python train.py --head_dim=64 --d_mlp=896 --activation="gelu" --norm="layernorm" --norm_place="pre" --norm_eps=1e-06 --init="normal" --init_std_down=0.0 --decay_shape="linear" --final_lr_fraction=0.1 --batch_tokens=32768 --doc_mask=true --train_tokens=134600000
Each number is 500 + 40 x the weight over its row's rms, rounded and kept within 0 to 999. Layers, rows and columns count from 0. Numbers have three digits each. The size before them is the row's rms in percent of the matrix's.

# layer 6 MLP down, 224x896, rms 0.11, rows 114-223, columns 168-223
113:506546485515588425497486483487467544520454520486454470497513559447475453530480579495562474563510523485559534477520470489545509529531506489593534479517470539532511486497
099:515473453593512468543528466576526472505527497478506480504448562463508481526545511465484531517528484518524482459444462485551558532458423453503525487513509534528497498467
100:449465508486484561481489519452519497496470481399464434493466460470521537511493459493456424440539373494508392515470563510463531499492474433509555486503461515456449492579
105:486547510494495513527486540483477468483492444470478507448535418480535535496461401471555501540443522471524510475584511544453530499537483522561422482515505492428543466509
100:517463514520584545473492535446541504541496582369493520473556491497557514538515355518560504506515438522523524482438502518538499490476462519467474545474535462487497529485
099:576483523470491467495501449473521495528538430458471487441498401519557460548482507535505495476510461436489469483511469570464469422498538420464484461530486471478495564478
097:487538529522522502489543536481430467511532489444491501533473525456459516550513413489507522492490449506549476492498490489434511508453440496458417583513481519460401520398
099:441546493494429499495481401503489521485483481489513570549541487541544474511489462533505571457562461503483509550485492525571461581476560512485502522482534456509508514512
102:639511537482486501487551522466513478514529489520434513549498497405486511517530564503395491445443470472499462482580442479554484512448523438490522483549498476513461451524
099:523516448568446487481449577451524476530510548467466440492477525484487430425516501518496557488526456576522536531445506514498424514552476555509506546542429457453509560498
101:541488478513446507531458542495534528509431542597458435468574535548482452443482543536474470455496521517511483508510530458485450505518386518555490520505600481565474478506
103:531535521405519508463552502476545533521528414524494469477473514388456543569525446483520504408523579542539446542430494493513481475521511520585513495527525527448461485435
097:468553507558443455499490471518515481478489452473485514558508483487542503484511531520551525511519486407386473643539434443559508507500531469487480528593510529479538526513
095:441468525457519514564469536445554532476486453563482539509528546414524482465498537540484462485482514488476517480538566492500478537492469496527505567526563539536486498514
105:536460478487539485477523535515427522550450479459488496473503488591437502504490452533515488522474431505527546488551513553414477456443570496476486480486491434514523453452
097:470500547446525535482408553458555512500441440490478480476470451541532521540504387524527489448474512564478551446468554550495541467520395466475529510499426535488539463455
099:483436517508497527557492491483431539567516491532457445552558518514487466570479541452520480491487537494502411509495531407508492510528493461589509472450496573451462598537
098:549510515507498511421513465471404506536557532477472464487511517532529479498550464536552536475516487521419498449521434572517461538527524498480544544531486551466506450541
102:602602512434533501496532506506421496515535497508560493553547492426439557539492545489519495462484545496488496481533437448546477508509488539485507495390488521601478499466
102:368492546461554469476504455467497531513544465466515477527503543446460533460591486475545468535467509473473571544497511504431491473452460468431401501520554532450447531568
103:474508537462476519540535513509472484509598505563534470481482482506442481539466483530578523505450541551476493559549447457491524545459502484412470492563529493506562501539
098:470469465477432444487514475518514525510499443524557606529508444486478476423475463514522497603510526495523510535552478540559449526552446551471479504449495417516467478474
103:490458504497546546404404534524521509494438555427533503453462489497499448413493420461521409395465540520451490452488541457581565487536487444512535513524450442529520468507
098:483493519482542496507576513496558531514460519523496512393567486548496417562522467542513494505434498422455516529541546435509546515431522534509485502437512439467519474448
101:511516503447563451500514502456510509487506534454439506513578454472468498464486497513501516502552509502518429530453452473469560413522455526528486509487519471475435479433
102:547543442488506510492447497470510477540475524537501484560439482515478500443557506531516542532514519487554509550481490513477540568501394534474458446411409446529545479479
099:465506514474473495513571568550494493442579422514532532491532482516493545499476489500508534534430482562552462423475512427455554491470476502539451492526498511577429481516
097:463487553493565476555492495514570452520487533510530520527494505477555539545491475437549532457508502476485552488508490383555522502445517461494493492524482513463459507530
098:547446595518522459524528489478489465570489498534503500513436477513433551465478534485567485467476484486490482533544482418519466503422535493546596570506451510485534445463
097:515463444534584496557518467489474544488537565589524424479548434522497505462530437459507483558560508594536473502537561470453484543447524557548463510560516606518555520491
098:455543530494407562486473482484504584593479478428442518414449494518499487501476478470496473504483530498476517487508554465447456529489526500570532490536526567519521476501
095:497480529485509498486440481498497511489491462488530547505531541473470541510520543469506584495428496517524501412462460487405466431512513464452472473491512544467468536555
101:575523464469509519527509468597485514525479499516486528396520524520509458457457560454500531538475561486481463503485510566509477471455500501462462471416539482492576520539
101:517485498490507559555506495447495507530556511575430497505507554578473506486530422545525493523554487423455470559572532482515470527467516435506507530489474480531424393511
104:509402511447480491553505519487537502560428470437464507462546459500510519542501511409405444512546483533485477478501497504476466496471521545462455521494568545474506427498
095:425515481524527523485538487467515534479540523562463533555448517553416540467492512509492539428389564525517474574528565486502488464379555520494506444486481485522508435515
099:509458500472533479470480478466521479464465507378529414511470524474527500475590516503505512543532496453532458497534446474493532501472435460498511487464480556498529539519
106:557499533519475465542486486495502460533428499550515562547545507526573516438456498488534489470512498442486567455441506508529475504519511549436496467507481509600492539506
100:463497537482537465501534489583490521404505441516526550510499556510503462470526529498481475521426473466471511519563503547495465451547541499444489524488545540481430448489
106:498545515440526530527538497537501490532501440539428483477509493392548537512531496476529558563416484495507538464457481494428535493432493465479528501526460461426456526468
098:464472510489494483503526484469535537527523547392526508512456422540472527547488565492511424408451554427493490501465509494501543516523454506512552542438525512501473491566
093:502490533521509482521440489502498520533428536467463541489450493412551482468445476433486473505483538432489517564497507523466493549433469445439467489563487532478562456510
101:476460522540519501486514462552471535489480475442471480514459474443471478506492486515481490589516527541565496484458475519472527452478476462480453519510468482496497508482
095:577494501463516489535568481511518569487493468512528540472528484462524462547449477514549442475507469476436459558488460502449459507492461512397544479532476449528513493577
100:502480502519476476619544521557520466426483531509499527588485534496499550511488522475452548437444521437399449486515521417438567471477477501418464486522506452491567469484
101:459511527521443531593515473474542486529478517513483497474513564501493484466482470527487542562433451518394511520489458454437523449464477477471477449490481509498472521481
100:392492541519496501514491581534462454501492457543517445474570543487550586501523537485495507496455552476544496444546485497506534532493533548469514498540522551608533472486
103:447480458498523499555569508545540537449467548433498546510503519484575472492567539502511418542519507468449511520478475417518473489475498507490533527510513495499449480562
101:425507453496447486526482391464555459451516379469534533548527475540514465528521454502467556508467471519507519508467532504507539478486533499478473472543484541470425510487
100:523515504493576578521444457600508505502480563463506540522525548539470533462518508511490527569512519481480522425451552457498505510580602525440424480483479401496485529516
100:448488474488496543450491506463516459439512503540570495504498493628530456487431544548488546503557532532566460552507557572560484555523530483455494502536520524477469591471
098:493500510516473477496444521522549477540507557495462554531529530557571502482547530469518460470557576544513476525431495460495488499531530471482464540454491443488531458469
101:483591446531518551479467495465561564486485458500574462533537516529497510458508523513496479491474529531468463451479516466524504521531484546594475470473470433526539530491
102:532529505496484491438481451491444487529522503485514532431483548501521447528471452500439483498491523461506498499540478521489426517489509506509560424527527571471458509527
101:522487535537462465576487481600518547527430437488436483488504482481441494477460449490505592508484587597389390520501611506516493444509541501534475470510499472520546489482
097:522521508523504542500477508481434490502528453543433492475421486517569455457526564423509521609497493463508550447504497488510462526477526424517490477531530518489478592543
098:483512513547526495411531424474512492465480463486487431512479435548526412509583550542478446410486512462469450425489516482503513547496487484470485456508495515522532467520
094:496472505524514401447511431472579455532487483517456522459465448524539511500484474449463525454504485468508552388571507549436500475513529494502540571510498480484593439445
101:504492455551535561492414420498478517526439576471436545479495513530492472475469495505479541513452488507442486565536480406497519467457495528533575509499511483514525395467
103:572517392513504489539495422491470523515519512521505469567518541593534542527483454485492499532534494525506507522495540517531482487559514469540502568538489440516484406433
105:387493484630518497490574474504492520511513497583477424467524457524489507524574494537553607506532459476467444491526526518502439509541567564494514497487569457466516430509
100:508552406457483432482529453570532529589509547510497483505533488505503458588524556548433560466536535544490541500471531493524534557484522522537471510523434451478534450474
097:471532506431586499550503486539459429551487527519481475463489486519428565454497520497515529479465525455399503491529486511487451456539530470540500502473496551426609511520
105:558474520512524474591472438469498481501566529488526556503504497499482542497551491519461524456471533524506429567454468495536548536501506442474424498474471515433469515485
094:475513419514575510544607528486474482506481465542469528532519511509529469438514546587546527494486517463468525529559522500436472521507542551516456440462469598480454459468
095:500584512444534492472503494491497494506521492461451525492516576462446487520457526480517499515504453486492478516519511555511555484511480569498471413440501464462510530499
097:485554492547512558486540561521520552537461511519502559494509449506485501428506492461454432455513554547506486534500552498453448503546517513501475502484488465456496497440
100:523544510453522526465504548449456481435489493465505514473424537495465486543505449471539443561534532452502490495478466468473482515507479470497508454494495489432482477557
099:457508530478524516503485475526546518528496490486547552449513480487500446454451534555490544496555516536580488487416477505468459535494531517509482519557415517487503462531
095:401582526512489481554497516505547529475453513475510464490455478517456537451463503448519554493451462531530567430454561546427516602477537498521549512475494513493452552511
102:449495506507433521511487471438520503423516538503481480509500498591413470436471523507444535518514434524537457473476537529476487463491505514525473468511465520467507630482
098:566460505551469477469471478447452500494511517541570457496477571461536564466460555461463604520552549467449558531592396482454520519596499489529527421489451524461515489498
100:485464465479433498538427547507539510483502552544545496533500438546511476470505515504537513510407446555453535495474504430562527520461459489490515487517444449490536518586
100:523489507464548463501528470437528493501482479464458485496474517494558495484513512539524500550616416492553466457492519445464447485491462505505521466473513468520470501451
102:511514487566521537506468471460497434463480494525532493540480518495508516513500445451511592501490449398532579555461504519531484491450424488506503525543513519455507465510
094:568435506479529497471464549490480447429481480528482426546554481501509521532521547475511446475511445451490453469483483573400544464463517433508537471417493505441497512552
096:544564527462513482532560478485492503482526529433514543476491473502493455467506484484557450481501475508504447486456435451530569496490478483538492468553480535457534523438
099:427507465550477527506494588461477496463524527443450496462559527565518540451477504507484476550556534454524459441524467488531484451499472534466469539516510450485501497513
096:471562513541518486439496506401525470533510573498522527458496464493476468511500448436516466574539452564504518539537521524482383442528500506518577512514523512506504504536
100:451446479461472506535476511539516517486473451482502514528470488504486507481524516533509569521543471563544546533412491529524485530544487544454588505505465508463470505466
099:552502472563477522527518529578442512558556446539545556475474547482508467521499442468506549565515566458480491498546545433470514477543507475521540446464490552528462443572
097:539502455481501477454428447431500494522549443487459488505496522550537489523485538450470541498526510478561490563445469493550479493476532488469550491478505499530497532501
099:491445500529552440497538478445499541450508499460509491535485515550437516513555491461480542480506449541513472523470529472564545505545555486486498510479479432420513518441
097:545504476582416461507498445503483459499424566520542522444491480473446505460574485574491532536534543519476504496447504528548491508461501519475456486531498479448468484503
100:522537506521558553445489568539468464536501529571538517518553544586496522553491556481537493483511452504462566499545476531476496513524482502543513531571544546488478480467
101:548466476475487549491482518519520450474589515480488434442546506499534505584584514484480533500530452470519501488447454490474471448492499443459474512498477464496386552515
104:484541428522544526484535468513494405479436420503500493485530526468514506546468517487493508513480522534544524460536509525469494494454483545515543534527491572535492562496
097:507482540534552441532531493443475485487405511493458574499507556517462535455507448504473478538510507537468456413489522476459486546474540502469447554548444525427478468463
102:509490594474513532449554576470432536443497562538492559451478407469549524598479454465504527556500577505463478525511500486465514484521487494569531539547509532461448462473
099:518419472516520539498535540522442555503553500542477507533540478483481443521461502478529458495456485554475462537560509501519535491518479424469504496415572569555505587394
095:493560544551511441400547507461534430534493519469534496548515443455515553527501499520458438501510449556510510509492492485507516477519471534503483542516455492470512416481
101:441467537512587512413531547472466529541539440531478552418469534536465493520474515440547486508439533534463495461497504549438526484512549453486564464539485470482449457536
100:528501513582494522528410470491484544491558510496489427506537507538448519558491498540509466464473463511490428509456495519562523407480527531543508473483495473522434540565
097:539525490543463474556500467464532505471512514539441448520474545505390478492542577507476474505513527431489497545512515484555511505547602469519436461568490467485510594514
095:506445492483492480541569499539500524518556447453499499445550543413388556561539541522540484491498445460524554475484457543482494504491478541531532415498519531552513462507
095:506520498490506394402573496539485532421484495489493484498466419424531525519503514503483530469497512491435499502466443485498507470536504510443514472513510477443489517613
102:528515447497479537506480546512500448493473453564528471488488511501501515539556434424563483498527518474535456506534518455528507517500499502549543472571493486528472512522
094:533512480477494584530537577563486500487477518500500460526505463495580450380486474455542448533511482513474495397571541477462599481526587481491513564535495572462518499487
097:524493515502515519485484574448490512502502565513472519478500559449426482501483440401503595545455498456510545504482497442499543463494431499531542465541560535504431537560
099:551533489492432501538445491578504503470460492577510489532510519463528514522515531488507448474462515517509480527482501552496489496478455419486508491565477506513437438505
096:535509491486530540493525505546474557557475519476504527444524440616508559547480516579508549494536495480491522595458500481493536474497494522472495523517508498530477440444
106:572484541536504500457527499535486454486542493454513471525500524511504532480530456515498567508510529496462505425390510536476472518491543526506497430493389522460499457529
104:534494472525460522515463527460496449485438506488535522518499468493572525526446484457431401485535470486431481514490485512442425541529513446418576393531561507498494515557
097:517504502527485491473462459450485522517498449525445560539532572456485486527481510497496580472438443581505444514428490539537558439545462520531428528514446442462487485510
098:492549477544471510543507454525489544504552557523497599477492475533469462498548409515481462565457539469508550501518508430556498546544553549413433521442531518480454476427
100:526518479473528497547440512487496514501437527484497425560518531595486520555515475509479489488449603457566549454489452455562468457518526470465563451568472493545518512521
103:539493445417543507555483552519506468456557492487483477501503494491434507584459451530523540476565516473434492528430511433497541465504441558529458476462543444502474505516
102:522493516419559466529445580511557459569487479551457448503506512484514491462458462479503483559497495513516523585460493489508592488516468492496482561474465514458566528568
093:426464501517545502520449463553447520454500461466580461498507459472520491471525517474491556423505404557531590498426467473463506491502473494474541528549419489521477498498
098:483461457548469503492489495536522588518494491499490574518492511410544519572490394475384476533443494578438501420562448456524531523505449505550510430500574430536537567451